config.toml
hidden_size = 256
num_key_value_heads = 2
intermediate_size = 1024
hidden_act = "tanh_gelu"
norm = "layernorm"
norm_place = "pre"
attn_scale = 0.0884
parallel_block = true
warmup_steps = 34
schedule = "wsd"
decay_fraction = 0.632
decay_shape = "linear"
batch_tokens = [65536, 131072, 196608]
max_steps = 3582
dataset = "wikipedia_en"
Each number is 128 + 24 x the weight over its row's rms, rounded and kept within 0 to 255. Layers, rows and columns count from 0. The size above them is the row's rms in percent of the matrix's.

# layer 3 attention output (transposed), 256x256, rms 0.141, rows 86-127, columns 64-127
size [114 101 107 100  99 110  99 103  96  97 102 102  96 105 116 113 114 100 100 109 102  98 102 106 105 108 105 101 106  94 110 109 107 103 113 109 105 100 109 106 117 110]
[[122 114  96 158 117 128 109 146 124 117 141 118 171 130 135 140 114  96 138 127 139 134 144 105 110 110 134 170 113 178 127 106 143 183 141 130 131  81 100 140 111 141 100 120 131  86 155 193 129 120 106 139 134  97 122 144 146 136  87 134  94 126 162  92]
 [107 132 120 120 103 137 111  70 112 123 140 150 145 145 129 117 134 113 173  86 128  98 134 177 174 142 102 122 147 174 181 129 134 131  95  88 138 169 121 147 163 180  90 158 102 159 161 141 115 130 127 173 131 186 123 137 134 159  80 120 138 163 131  97]
 [153 142 126 109 154 117 107 135 135 107 139 118 139 189 151 143 106 135 127 165 144 140 140 174 106  84  86 139 108 139 133 113 106 143 112 139 169 135 175 118 109 164 128 130 107 137 148 174 105 107 146 138 127 120 138 106 151 162 178 150 135 109 112 166]
 [142 121  98 126 119 116 145 123 134 128 127 157 104 111 103 116 139 141 126 160 163  87 125 146 104 170 167 152 165 103 154 113 103 100 140 108 162 158  96 162 137 141 108 115 150 144 133 134 108 142  83 127 125 153 113 112 121 145 138 116 123 118 129 128]
 [ 91 130 106 158 140 132 129 141 160 149 110 108 187 126 130 158 133 160 117 117 107 133 111 141 119 139 165 187 130  88 163 101  98 128  98 109 116 140 138 121 132 192 111 168 138 161 152 130  93 117 120 109 154 152 129 130 157 142 139 169 119 123 121 138]
 [190 160 121 133 165 161 134 150 109 131 120  95 107 150  99 132 115 134 125 163 111 130 134 111 116 144 106 143 189 145 150 106 100 153 112 155  96 148 119 121 133 129 131 106 159 119 103 147 132 125 108 138 124 128 140 129 116 120 135 117 116  99 119  68]
 [140 143 134 127 135 121  95 126 138 137 108 177  97 156 123 134 126 134 125 102 130 127 124 154 129 108 137 147  86 145 174 114  97 117 109 128 142  99 124  88 159 139 170 150  80 145 105 148 135 122 116 112 121 137 136 121 114 114 187 144 156 115 134  94]
 [156 129  96 124 141 117  96 152 103 128 107  68 115 149 138 105 114 139 176 129 144 135 127 141 126 114 117 104 133 143 123 124  74 109 112  99 173  83 128 149 131 121 158 143 137 119  83 140 123 105 141 136 138 130 117 147 150 107 112 130 169 173 145 115]
 [135 142 121  86 116 159 129 125 125 133 123 149 163 116 155 152 101 166 132 143 152 106 106 169 154 132  86 125 136 123 132 141 104 137 162 149 190 117 124 145 133 190 110 149 106 158 150  94 131 121 119 108 145 164 120 145 135 126 170 155 121  74 125 112]
 [133  94 131 111 136  94 118 136 117  90  97 126 138  97 152 109  94 138 138 151 138 113 155 111 131 148 161 126 123  64 111 135 130 160 143 139 152 148 137 118  74 123 119 132 157  98 121  93 164 144 127 124 156 122  93 151 100 133 163 119 135 124 103 155]
 [ 89 162 117 137 102 157 129 166 130  98 148 130 116 119 105 149 125 141 138 133 123 112 112  76 113 108 131 121 103 127 177 136 102 128 116 151 108 122 142 130 136 109 197 133 172 114 141 154 124 101 150 162 117 136 130 102  96 139 122 146 124 174 161 122]
 [110 114 121 104 105 135  86 146 150  97 106 103 108 122 155 150 140  99 180 134 135 103 168 126 134  87 117 158 133 101  71 172  74 108 161 185 132 138 159 125 143 112 110 144 116 118 106 126 135 110 133 140 112 127 138 122 110  98 139 113 141 122 149 122]
 [ 88 176 125 147 122 146 115  94 148  88 147 135 108 151  88 103 145 171 146 157 103 163 152 115 121 132 136 140 125 116 102 146 136  80  78 112 118  97 139 196 119 130 164 108 137 140 132 122 115  94 120 118 122 142  95 154 120 152  76  95 139 158 136 123]
 [109 119 178 150 133 114 184 100 141 118  78 139 128 132 196 139  96 107 142 135 135 154 128 104 177 162 136 101 144 132 100 125 135 113 155 126 113 153 100 132 144 154 154 125 165 140 134 153 174 107 115 130 133  89 156 102 128 134 136 129 137 174 117 125]
 [151 105 114 134 112 128 157 137  79 120 134 119  98 146 114  92 146 135 110 137 102 150 136 115 112  83 130 186 135  95 139 182 142 135 145  92 151  93 128 137 122 129 128 116 129 119 135 157 139  91 116  91 146 108  80 114 142  88  82 152 184 118 101 125]
 [144 117 170 168 166 183 142  86 194 141  75 115 143 121 125 174 154 140 156  87 139 118 127 125 150 134 129 127 147 156 147  88 139  85 127 114 111 127  65 133 151 139 144 104 154 139 128 105 120 169 103  87 125 156 149 135 149 140 120 137 115 120 119 112]
 [122 121 168 125 141  99  99 138 137  78 164 128 164 133 126 162 130 142 127 109 119 136  86 118 116 156 140 118 140 139 164 162 164 128 115 139 128  83 155 121  76 155 155 172 153 118 116 143 110 165 119 174 136 119 147 113 139 109 129 128 133 133 159 162]
 [ 92 131 147 126 180 128 163 101 121 166 110 106  81 132 112 196 157 165 152 163 123 120 120 136 108 159 153 120 100 162 148 128 138 155 116 138 133 122 129 114 141  94 153 155 130 175 129 115 143 155 100 125 171 143  97 172 108 111 133 136 135 140 180 162]
 [135 137 126 162 102 146 133 135 108 138 133 141 133 169 157 159 140 132 130 132 177 157 149 147 128 114 154 118  91 154 133 119 117 110 112 109  95 120 109 120 119 148 150 109 135 187 127  92 105 129  97 111 114 149 140 132 120 154 120 105 156 164 124 155]
 [103 135 112 106  95 133 127 107  81 140 115 129 138 128 126 144 107 158 150 109 142 112 127 177 155 122 140 107 124 126 136 136  96 129 128 129  86 164 117 118 117 117 132 178 103  82 114 143 126 134 121 125 123 151 150 127  97 153 144 122 136 158 144 166]
 [135 124 181 163 146 113 130 129 138 154 165  98  77 104  97  77 130 108 122 124 104 126  43 143 132 112 173 139 142 135 141 132 139 148 122 123 124 103 153 123 135 123 156 124 134  83 104 137 136 177 151 123 140  96 137  97 124 125 160 124 142 148 121 146]
 [ 98 122 158 144 133 115 119 126 110 141 124 110 126 148 127 106 140 136 131 134 134 147 107 148 177 104 167 176 165 111 107 141 137 122 151 112 140 128 126 138 126 150 155 168 154 104 144 112  81 156 150 108 118  94 161 119 130 116 151 142 155 143  96 106]
 [110 121 110 117 124 111 131 148  73 169 161 130 134 128 109 141 128 147 116 128 131 145  81 152 147 102 186 151 119  91 158 157 110 130 144 173 130 128  90 132 152 127 131 143 142  77  97 162 140 108 172 120 116 132 141 110 145 154  88 139 103 116 127  92]
 [185 122  97 130 122 148 123 139 153 147 103 136  93 164 119 112  95 127 138 129 154  83 107 106  95 115  81 122 165 132  98  81  90 153 106  99 113 142 130 101 140 131 138 110  99 119 122  89 110 132  94  88 130 110 115  95 150 145 142 161 127 108 111 172]
 [ 99 119 175 129 120 167 129  90 158 133 126 143 121 160 160 189 142 161 145 106 154 127 153 173 118  90  89 143 123 145 164 121 144 149 128  93 103 159 101 132 156 122 112 138 110 136 142 138 152 118 122 112 115 162 179 116 186 145 110 150 144 156 139 125]
 [138 138 136 105 133 115 111 149 158 121 133 193 133 155 117  92 122 130 196 134 177 126 136 140 151 113 104 152 167 159 131 150 127 151 140  85 121 192 143 128 132 166 151 137 126 157 151 145 181 107  96 109 160 101 121 163 129 148  74 127 164 154 125 116]
 [152 158 152 147 126 115 140 127  86 159 175 116 126 110 120 113  99 126 102 121 102 170 136 123 140  55  96 131 119 124 137 116 146 135 154 139 137 119 168 154 188 144 139 142 135 135 154 116 132 108 121 116 117 129 138 170 105 144 107 112 113 113  93 112]
 [137 146  91 109 128  98 129  99 132 118 168 128 135 112 122 108 184 105 120  86 161 157 116 164 131 153 127 140 136 181 211 114 145 128  94 135 122 133 154 161 116 141  95 135 135 101  77 157 156 136 151 133 119 124 119 126 134 126 136 124 116 173  91 103]
 [139 124 155 160 142 164 163 157 124 111 152 136 147 108 124  79 116 156 148 119 116 145 124 172  97 156 138 146 144 181 145 168 117 123 120 138 142 155 106 121 172 157  78 102 122  98 110 131 131 140 188  93 128  77  98 152  94 150 135 167 174 157  93 120]
 [129 161 144 116  95 138 147 103 122 146 168 148 108 160 129 133 162 148 117 151 151 179 133 160  98 143 106  86 137 118 110 117 138 141 102 172 119 160 146 179 174 138 131 135 137 143 151 161 127 149 154 150 127  99 174 137 100  80 137  82 138 125 127 128]
 [ 84 144  92 119 107  67 134 130 130 132 159 139 141 145  94 145 139 120 118 119 136 125 152 136 139 134 135  99 129 102 112 118 163 132 103 126 157 150 137 173 130  73 129 107 132 128 113 150 102  97 147 125 137  88  55 160 120 155 128  85 106 117  96 104]
 [100 154 135 131 134 120 153 106 147 121 145 108 140 169 102 160  84 101 117 133 106  85 133 140 127 139  88 106 151 118 111 145  82 112 130 107 135 115  89 131 136 113  95 145  98 163 112 150 155  92 126 140  98 137 134 155 126 110 162 142 139 111 174 173]
 [126 120 147  93 149 107 122 130 119 126 122 137 110 143 129 144 118 119 126 142 137 137 196 111  92 104  95 142  91 107 161  74  99  97 121 154 148  93 110 133 113 136 118 121 137 146 149 148  95 113 138 141 135  97 134 125  81 116 129 129  97 133 139 113]
 [133 108 116 113 107  94 123 109 123 154  89 140 119  97 123 134 121 134 137 154 110 140 127 165 129 101 119 114  87 103 142 161 157 103 142 117 140  95 123 183 127 144 147  84 120 115 116 129 160 133 137  94 104 104 147  89 163 115 109 111 143 130 155 127]
 [157 132 165 133 154 154 128 166 142 131 127 145 189 128 183 112 160  96 125 107 135 132 128  94 116 151 159 169 113 146 131 133  93  92 149 145 105 142 121 111 116 123 130 108 150 142 171 132 108 187 159 109 121 141 104 127 106 121 124 129 105 205 114 156]
 [145 155 122 120 125 108 133 172 121 142 106 126 128 117 182 137 127  86 122 104 124 120 118 129  98 104  90 153 123 107 112 118 155 162  87 125 142 118 191 132  90 131 155 107 123 134 135 131 156 126 143 146 130  76 146  97 125 144 136 117 137 116 114 156]
 [168 103 145 163 136 117 174 130 133 124 133 117 138 117 141 116 169 135 162  95 159 115 142  96  84 189 138 137 114 109 107  95 118 147 100 176 105 137 133 126 150  84 135 147 109  99 105 156 175 151 123 117 147 100  73 161 122 100 167 154 154 160 146 104]
 [ 96 144 137 138 173 125 128 103 112 116 105 156 131 135 125 110 155 117 125 131 118 110 141 107 120 141 152 111 141 125  83 177 120  96 129 146 124 122 132 165 123 108  71 132 125  94 136 160 113 124 143 129 133 150 114 175 151 115 105 134 106 101 154 161]
 [137 140 141 108 105 138 114 137 157 159 141 148 118 125 125 115 105 120 157 126 160 138 139 152 137  93 108 132  95 154 120  98 131 175 144 104 167 127 103 106 146 148 144 176 166 111 102 142 133  93 160 129 158 118 134 102 144 133 149 163 161 142 142 124]
 [123 145  92 181  97 147 132 149 127  97 122 112 151 160 109 116 172 134 141 116 135 105 122 107 142 147 137 146 153  70 106 128 171 132 128 142 147 150 144 123  99  40 164 112 122 139 129 160 158 112 106 122 152 116 111 109 104 135 136 125 153  85 148 116]
 [108 146 180  70 128 108 131 134 114 147 145 127 143 142 130 118 142 124 103 112 152 169 133 124 134 100 152 159 148 149 108 149 131 122 123 129 137 115 127  87 142 137 114 156  83 145 152 131 125  96 128 152 180 123 135  85 167 122 124  89 113 150 118 101]
 [160 131 115 159 128 172 115 130 151 158 138 113  94 130 132 129  94 122 155 151 132 130 162 127 137 139  75 106  62 116  84 126 119  92 139 100 132  99 119 113 138 134 160 102 119 147 150  95 158 142  97  99  94 136 110 128 139 106 160 109 162 149 131 155]]
# layer 3 attention value, 256x256, rms 0.153, rows 87-127, columns 64-127
size [103 104 111 103 112  98 109 100  99 103 106 108 108 121 119 117 108 100 112 104 100 104 110 107 109 105 109 110 102 110 112 108 113 115 107 112 101 115 110 117 112]
[[150 141 181 103 180 122 159 133  74 111 130 100 115 121 101 133 126 142  79 145 150 129  89 109 149 134 122 131 107 135 123 149 111 113  96 130 120 121 129 114 107 119 110 141  85 154 134 137 103 107 140 121  94 109  92 141 137 138  72  91 110 141 127 140]
 [135 105 120 149 149 114  62 175 141 104 117 146 101 116  76 126 119 134 136 120 128 126 142 163  62 134 176  95 130 114 120  95 120 178 132 133 118 150 128 135 126 131 126  94 121 147 112 127 132 130 103 140 105 104  97 114 135 142 109 146 158 163 103 153]
 [126 135 148  84 139 120 150 159 119 177  99 117  97 115 149  85 121 149 136 109 146 133  99 105  88 162  81 132 116 171 122 136 101 123 159 138  72 114 118 103  97 159 136 109 136 140 117 159 116 110 107  89 139 152 152 149  88 130 113 154 111 132 113 118]
 [107 114 147  67 108  84 123 132 139 111 114  94 142 106 141 143 170  49 120  82 129 139  97 143  78 103 129 123 137 131 151 127 163 124 127  97  75  69 100 118 167 133 134 113 113  90 131 141 120 126 128 153 119 125 122 146  83 132 171 103 100 142 167 106]
 [119 132 140 118  82 137  99 137 140 142 114 154 104 169 118  84 157 121 113 114 174 121 133 125 125 119 113 113  74 156 117 117  54 132 114 140 118 107 122 181 127  90 140 128 130 113  81 118 142 139 142 113 147 120 122 154 143 162 108 148 154 123 140 135]
 [103 108 119 143 132 108 119 111 114 121 117 146 145 113 158 108 116 146 163 152 103 138 155 125 139 112 118 109 122 133 100  95 103 115 128 116 104 145 142 154  79 147 112  97 158 153 125 117 116 107  86 137 112 125 157 146 134 144  98 158  99  69 131 150]
 [144 149 146 118 114 103 119  87 111 117 124 131 144 137 148 157  97 109 140 153  93 119  96 107 135 107 123 153 118 119 106 145 155 150 190  99  86 153 108 114 126 111 115 119 112 124 173 113 130  86 155 122  94  90 114  93 164 100 116 159  72 131 112 144]
 [157 144 111 128 137  89 134 135 133  98 153 125 131 143 113 117 122 110 151 113 150 151  98 119 151 133 105 180 118 111 104 125 161 142 151 129 134 136 136 167 123 131 110 103 137 154 159 139 132 186 119 129 129  88 113 104 113 133 142  75  99  76 151 128]
 [ 95 123 115 110 112 153 136 125 126 161  93 160 143 122 104 109 127 169 155 146 127 154  83 133 112 136 120 146 153 139 154 154 123 103 153 123  98 125  87  85 136 105 143 103 153 112 134 142 122 143  99 115 123 150 125 136 127 125 122 124 167 130 101 133]
 [107 124 161 133 152 147 104 123 109 100 140 163 139 111 153 143 192 101 127  65 124 138 117 183 110 132 124 122 168 136  99 143 122 101 117 143  73 150 140 135 137  83 137 109 157 120 113  94 118 136 132 102 126 116 105 122 125 147 138 113 155 109 115 161]
 [145 138 145 115 175 121  98 126 140 124 111 135 124 121 123 127 131 128 147 102 127 166 120 157 147  86 192 129 118 125 114  78 165 133 141 135  83 117 127 116  99 130 128  54 112 118 167 126 100 142 139 150 162 133 135  95 166 120 115 149 126 134  76 152]
 [118 157 101 128 174 136 130 150 163 115 138 163 117 102 164 143 138 153 137  88 134 122 143  95 151 170 126 102 123 106 120 142 179 120 145 140 147 127 163 116 154  89 128 113 135 130 139 137 121 120 126 139 106  96 146 146 111 152 106 191 173 143 131 117]
 [160 124 131  84 126 161 142 124 137 140 163 173 113 123 122 177  97 147 122 127 115 117  94 163 168 142 165 130  91 135 178 128 111 149 107 132 113  84 111 122 132 110 111 127  97 125 150 121 115 120 167 134 150 116 164 121 131 110 147 135 100 147 134 117]
 [ 66 127 131 161 148 128 140 123 125  97 135 165 141 123 135  90 138 101 121 137 144 149 105  86 133 105 120 126  79 141 126 126 108 175 125 169 125 120  93 126  97 146 132 120  71  99 126  63 167 112 147 154 117 105 134 152 126 125 110 106 146 107 125 137]
 [165 110 117  59 144 120 134 137 138 171 144 128 127 115 138 104 122 111 150 148 120 121 157  91 174 147 112  98 120 123 124 135 125  88 101 147 148 131 135 145 104 135  97 169 155 152 172 140 137 153 127 119 130 130 138 126 129 168 136 140 133 163 148 126]
 [147 140  96 118 146 112 101 168  99 113 177 117 124 109 133  83 153 127 118 121 133 108 133 132 105 129 146 168 161 129 128 116 128 146 113  95 138 103 157 138 119  89 100 139 162 103 142 120 138 111  95 130 114 126 114  85 162 138  97 112 126  71 147 114]
 [158 127 102 140 132 113 133 108 159 123 110 128 155 125 120 116 135 118  98 165 149 119 106 117 115 116 105 124 153 104 112 109  92 101 131 155  96 143 130 133 135  88 129 147 190 116 120 152 157 141 160 160 123 142 151 101 140 131  68 107 148 125  86 109]
 [133 133 164 124  97 160 130 160 142 108 136 161 124 151 109 127 150 129 152 110 144 110 122 144 155 131 136  76 172 120 122 179 135 150 125 145 122 139 137  99 116 135 126 159 148 156 123 135 118 133 147 140 121 111 169 132 120 159 119 146 120 141 124 136]
 [125 131 114 143 119  91 118 127 126 132 100 116 128 113 117 113 166 139 124 125 135 147 172  70 114 150 142 128 131 126 157 136 129  92 112 134 107 124 148  99  76 183 125 103 149 117 163 132 103 121 125 124 121 175 166 105 148 130 135 110  97 126  99  98]
 [155 126 152 117  84 104 156 133 134 145 131 117 112  93  96 178 130 110 139 147  86 136 109 114 134 114 106 115 108 147 124 147 153 164 122 103 118 100 126 130 133  85 118 158 195 114 149 126 186  91 137 120 136 114 125 103  92 154  97 144 105 100 128  61]
 [141 134 111 140 112 169 104  96 118 142 140 113 126 134  99  95 185  93 183 105 138 107 151 140 155 122 110 104 125 150 154 126 134 120 120 123 101  76 122 135 124 130 151 138  89 134 115 117 159 128 102 117  87  68 151  89 124 117 144 165 116 147 127 112]
 [115 115 106 127 127 138 130  97  88 149 136 132  89 127 129 100 125 103 151 135 159 133 182 118 182 113  99 140 121 164  92 156 107 105 152 138 127 119 144 102 136 139 164 133 133 153 119  94 136 123  93 116 125 141 100 131 166  55 121  97 140 177 126 102]
 [118 135 151  82 125 158 101 134 117 142  70 119 135 149 146 132 160 103 163  95 126 130 136 145 135 147 140 156 128 105 163 109 130 122 121 145 109 113 151 141 127 118 129 144 167 124 130 142 112 139 133 141 136 147  86 148  69 135 151 102 137 103 164 144]
 [124 121 139 123 150 138 114 131 146 127 143 130 159 117  91 123 158 125 179 123 130 132  91 140 156 160 169 119 115 132 139 132 109  81 146 142 116 109 107 106 123 105 114 146 123 141  94 148 112 108 105 137  78 120 145 136  85 141 133  94 125  97 140 149]
 [ 96 121 133 148 142 150 108 102 120 119 142 116 159 139 159 127 144 123 125 112 109 123 104 197 117 115 112 133 115 144 143 104 110 169 105 127 141 139 141 122 157 146 109 128 101 170 152 135 149 108 164 167 125 136 120 123 106 155 126 130  96 165 141 115]
 [140 144 169 122 136 120 130 130 143 114 129 133 165  87 129 181 136 125 120  96 161 123 114 140 168 115 145 124  96 129 123 145 146 161 132 125 157 105 100  86 145 130 157  62 128 125 137 121 159 128 112 140 116  99 120 114  72 125 129  88 125 113 110 108]
 [122 147 129  92 131 131  95 194  50 142 111 107 159 145 130 104  94 146  74 180 126  91  72 128 141  89 121 111 134 108 115 166 129 162 137  99 161  89 117 155 134 164  97 155 144 153  91  89 154 130 116 119 155 146 145  82  94 119 131 124 129 121 164 107]
 [139 100 169 131 183 103 102 135 122 144 124 104 134 102 115 146 150 155 146 134 150 170 109  94 164 151 114 130 153 116 152  79  89 131 175 118 121  90 153 142 119 100 106 159 108 160 106  94 153 138 136 108 146 127 134 126 109 129 102 159 127 123 144 100]
 [141 138 135 130 195 155 130  99 140 142 139 142 130 150 164 125 129  82  79 116 122  75 101 136 148 103 132 130  96 120 119  93 125 123 120 121 146  88 119 132 135 102 143 102 108 143 149 104 144 142 110 141 167  88 156 103 143 116 119 122 132 147  61 157]
 [103 136 146 119 106 146 127 112 113 113 118 146 155 130 120  96 154 135 121 135 136  96 105 135  98 136 120 132 117 147 155 168 124 147 105 169 167 152 164 143 120 186 130 119 142 142 163 128 155 116  73 133 126 131 139 121 190 133  88 171 136 164 157 164]
 [105 132 100 117 159 108 125 116 100 138 140 120 142 190 126 118 169 135 124 127 109 129 137 160 106 156 128 130 122  96 129  60 128 143 147 115  88 128 125 147 144 121 161 139 139 126 153  87 100 149 136 123 129 127 102 123 130 113 125 103 139 106 102 146]
 [ 87 132 141 148 128 142 143 120 125 130 131 116 160 101 118 125  95 182 139 145 117 116 102 127 121 160 112 104 161  83 113 137 143 124 131 118  95 128 155 113 176 136 116 109 136 106 115 136 137 118 124 120  92 154  61 160 102 150 139 113 168 166 149 150]
 [ 89 147 104 119 145 111 145 138 145 105 134  93 147 131 112 113 114 140  92 118 121 119 124 104 163  84 178 125 105 125 156 140 111 144 143 147 132 104 136 100 151 111  98 141 128 128 134 104 145 160 149 143 127 116 101 149  99 103 127 127 159 132  64 101]
 [109  94 137 138 107 120 172 172  79 107 153 136 124  96 121 169 145 138 138 148  90 134 143 125 163 108 127 124 116  91 138 167 160  97  65 154 139 165 123 107 180 128 107 127 131 165  88 141 113 104 163 124 154 122 141 134 157 149 174 174 128 128 122 119]
 [153  93 181 138  95 111 104 137 142 128 141 144 130 135  99 128 102 135  93 138 116 151 113 189 137 104 159 159 117 157 114 126 121 140 137 155 154 113  83 112 128 146 117 120 133 129 130 153 134 112 125 140 118 116  81 156 124 117 136 120  82 145 114 129]
 [126  71 138  93  91 156 129 134 125 138 172 139 104  97  83 146  98 109 157 168 133  96 142 115 121 113 146 144 151 117 132 146 132 157 182 143  93 136 122 106 131 129  98  99 130  99 142 157 114 102 129 141 110 149 156 142 103 129  95 137  98 144 121 134]
 [167 137 135  83 128 101 138  98 134 137 135 122 147 178 141  91 129 107 112  90  96 109 143 132 147 172 115 133 105  96 138 136  88 175 127 123  99 121 133 145 115 119 142 114 107  92  88 112  82 107 105 101 173 122 153 164 170 100 139 133 128 123 154 104]
 [131  84 135 158 135  90 177  99 107 157 118 117 128 108 120  96 134 123 139 184 116 117 143 126 143 114 158 142 130 145 147 110 163 177 127 155 109 122 167 143 104 127 108 135 115 134 142 154 160 106 131 153  79 173 121 136 135 177 134 118 130 137 160 109]
 [161 128 126 131 119  88 118 160 138 167 124 180 135 143 155 125 134 110 120 141 127 154 165 136 130 133 143 142 151 156 145 121  60 148  95 106 131 129 102  84 118 138 174 118 156 141 100 135 142 154 132 133 128  85 164 121 138 102 126 109  94 119 108 146]
 [128 143 147 129  85  99 149 139 132  55 148 104 137 145 123 156 152 140 120 164 109 118 133 139 137 126 134 170 170 145 121 109 138 133 132 132 149 132 187 109  86 132 154 114 119 128 138 155 131 123 137 142  88 141 126 123 100 108 134 184  97  70 169 104]
 [ 95 118 135 129 114  96 139 142 145 102 130 135  84  62 126 125  78 138 150  96 136 101 108  95 124 142 131 122 118 115 138 146 147 109 157 128 109 108 141  81 163  91 152 127 136 115 126 153 122 123 160 158 133 130 131 131 111 141 102 144 160 161 125 119]]
# layer 3 attention query, 256x256, rms 0.226, rows 128-138, columns 64-127
size [112  78  82  87  94  99 108  85  99  97  84]
[[133 112 126  93 137 151 111 135 105 143 167 148 120 129 135 132 130 134 118 130 138 121 117 154  89 148 146 150 118 134 175 107 109 148 129 141 112 120 136  98 119 105 157 174 115 151 102  67 124 159 140 109 131 104 147 119 121 150 147 140 166 112 112 120]
 [131 135 111 129 132 121 128 142 162 112 129 139 144 130 144 126 108 142 127 138  88 112 112  97 173 101 131 113 164 147 118 187 125 137 119  77 126 104  94 131 142 138 133 117 127 123 131 112 140 113  89 129 146 132  93 122 117 128 100  94  95 140 118 141]
 [114 156 143 152 126  92 159 109 149 154 104 111 157 109 101 124 136 133 153 101 138  96 142 111 171 117 116  93 177 143 106 117 187 163 127 141 113 119 126 120 135 148 117 185 137  95 163 149 115 143 107 137 155 144 105 138 115 111  84 157 122 130 119 141]
 [119 126 110 125 101 142 168 130 101 124 140 149 122 156 125 111 107 151 172 115 125  92 116 110 134 132 169 148 123 106 123  94 132 145 162 134  89 140 109 111 171 126 115 148 150 151  95 185 120 139 121 142 148 136 156 101 155 190 147 113 145 180 135 140]
 [133 142 107 115 122 139 105 142 129 165 148 137 147 115 116 144  97 118 110 129 171  98 134 147 132 149 144 107 181 135 120 138 170 112 108 139 139 127 177  97 116 145 125 171 102 102 168 137 172 172 156 138 160 104 119 124 156 120  98 137 146 145 125 132]
 [139 149 130 117  99 119  84 115 126 120 136 129 143 109 101 116 129 100 123 136 171 118 160  86 145 129 102 158 136 134 138 168 178 115 143 118  93 122  87 129 151 132 110 160 141 119 136 167 132 142 123 123 108 115 134 121  97 148  96 125 128 145 150 105]
 [143 103 105 147 100 131 115 136 158 116 107 141 101 116 123 127 109 107  95  94 123 102 127 139 129 125 131 130 134 151 158 138 118 134  35 121 136 115 117 150 142  83 147 133 111 126 145  38 172 119 126  96 125 127  92 156 113 142 130 118 158 129 112 143]
 [138 117 138 103 117 138 112 123 122 110 102 142 181 159 158 111 178 149 151 114 151 157 126 117 109 105 124 163 120 144 116 108  83 113 129 135 191 143 123 151 111 159 115 141  97 177 127 117 118 123 127 103 125 137 148 166 155 137 137 132 140 120 121 115]
 [146 129 133 122 129 142  95 120 100 137 140 104 140  87  88 168  98 139 101 197 122 145 155 141 154 161 133 147 150 108 128 112 105  74  98 142 169 112 123 131 103 129 126 162 151 122 107  84 125  81  93 109 104 120  91 140 142 124 120 102 120 153 140 134]
 [127 116 172 128 128 142 140 123 111 134 114  97 124 135 163 126 152  58 106 124 122 117 113 171 123  89 155 136 135  85 116 118 145 136  95 127 127 150 150  83 132  92  67 129 147 108 148 181 147 139 101 135 204 141 139 135 123 133  75 154 111 137 153 167]
 [121 150 103 126 134  88 134 121 144 115 147  90 112 134 106 173 148 157 112 113 125 142 166  79 137 118 170 169 112 146  97 145 110 138 169 123 121 130  90 112 117 125 123 148 135 118 168 160 144 134  76 216 101  79 116 118 126  74 101 129 140  87 161 139]]
# layer 3 attention key, 256x256, rms 0.21, rows 128-138, columns 64-127
size [ 93  93  94 105 113 102 108  89  91 100  85]
[[131 139 157 112 165 120 121  86 117 141 114 137  87 171 109 113 143  88 132  98 149 173 120 118  83 113 125  97 117 105  93 110  84 139 134 130 137 108  90 140 123 107 111  90 109 145  98 109 175 132 127 123 157 107 155  95 121 124 124  99 139 118 137  99]
 [ 87 120 130 142  59 112 139 142 121 111 115 128 159 110 137 122 116 157 146 159 147 115 140 122 127 148 105 140 103 128 153  78  99 156 103 143 106 153 148 119 135 100 170 148 145  93 175 115  50 127 105 122 109 182 115 121 134 203 128 150 165 121 134 133]
 [130 146 161 122  95 166 108 121 141  81 145 108 132  87 122 140 103 148 166 158 153 134 150 113 135 163 116 146 103 121 179  95 102 129 132 112 147 173 147 137 143 180 130 166 174 139 147  98 106  79 168 145 127 131 151  89 145 181 124 120 122 115 159  75]
 [150 160 151 128 120 135 109 137 143  91  87 104 171 103 175 112 173 165 144 168 155 110 135 150 136 157 101 147 113 147 143 141 141 101 115 121  92 161 161 124 142 103 163 108 109  96 144 116  94 120 111 120 101 124 149 153 124 165 117 154 144 157 109 147]
 [131 108 145 143 127  86 179 104 142  97 109 123 142 139 123 156 150 143 146 129 130 152 105 156 108 134 133 130  76 116 125 117 141 129  86 173 128 166 165 136 114 118 145 125 137 137 140 124  98 143 100 141 194 174 109 141 170 124 132 115 142 120 101 114]
 [168 160 136 101 120 161  79 131 154 102 187 135 137  78 109 148 115 112 106  99  86  76 102 133 141 115 110  86 129 141 142 133 158 139 117 161 126 112 162 131 127 125 106 159 104 147 173 159 156 100 133 149 123 122 140 147 148  99 151 131 115 147 120 139]
 [112 129 131 166 121  88 167 178 157 159 152  98 147  78  92 136 118 142 140 141 150 137 122  97 135 129 107 177 126 100 177 135 151 127 139 143  83 128 170 131 102 129 159 129 165 116 139 111 106 142 133 138 136 156 109 120 162 182  93  99 113 122 155 114]
 [175 131 146 125 140 145 142 107 124 130  76 147 140 147 149 121 130 112 161 137 126  77 135 128 146 156 132 112 114 139 128 154 130 115  87 102  93 100 156  82 139 115 172 115 103 118 191 142  75 133 126 108 145 136 133 174 146 115 112 103 142 128  97 154]
 [141 155 124 161 152 133 109 120 142  95 106 108 104 102 120 169 116 156 103 135 152 133 136  77  90 117 157 133 127 133 140 193 133 146 164 159 171 139  96 154 102 116 139  96 130 145  92 137 122 154 124 131 111 131 115 108 128 129 119 136 169 153 116 125]
 [133 140 140 110 173  78 167 140 162 127 115 138 101 119 125 160 106 124 130 155 105 105 116  89 157 135  75 146 108 159 130 128 119  97 175 140 117  95 121 129  81 123 114  96 114 145 134  70 144 139 152 136 105 101 124 135 140  99 132 110  93 126 107 147]
 [153 160 130 123  97 126 129 139 159 136 114 132 134 131 100 146 132  88 134  98 179  83 147 108 175 146 135 164 142 144 112  71 117 161 138 132 107 116 161 136 126 115  81 138 162 121 137 123 118  86 125 142 119 209 121 152 112 124 106 166  81 113 147  86]]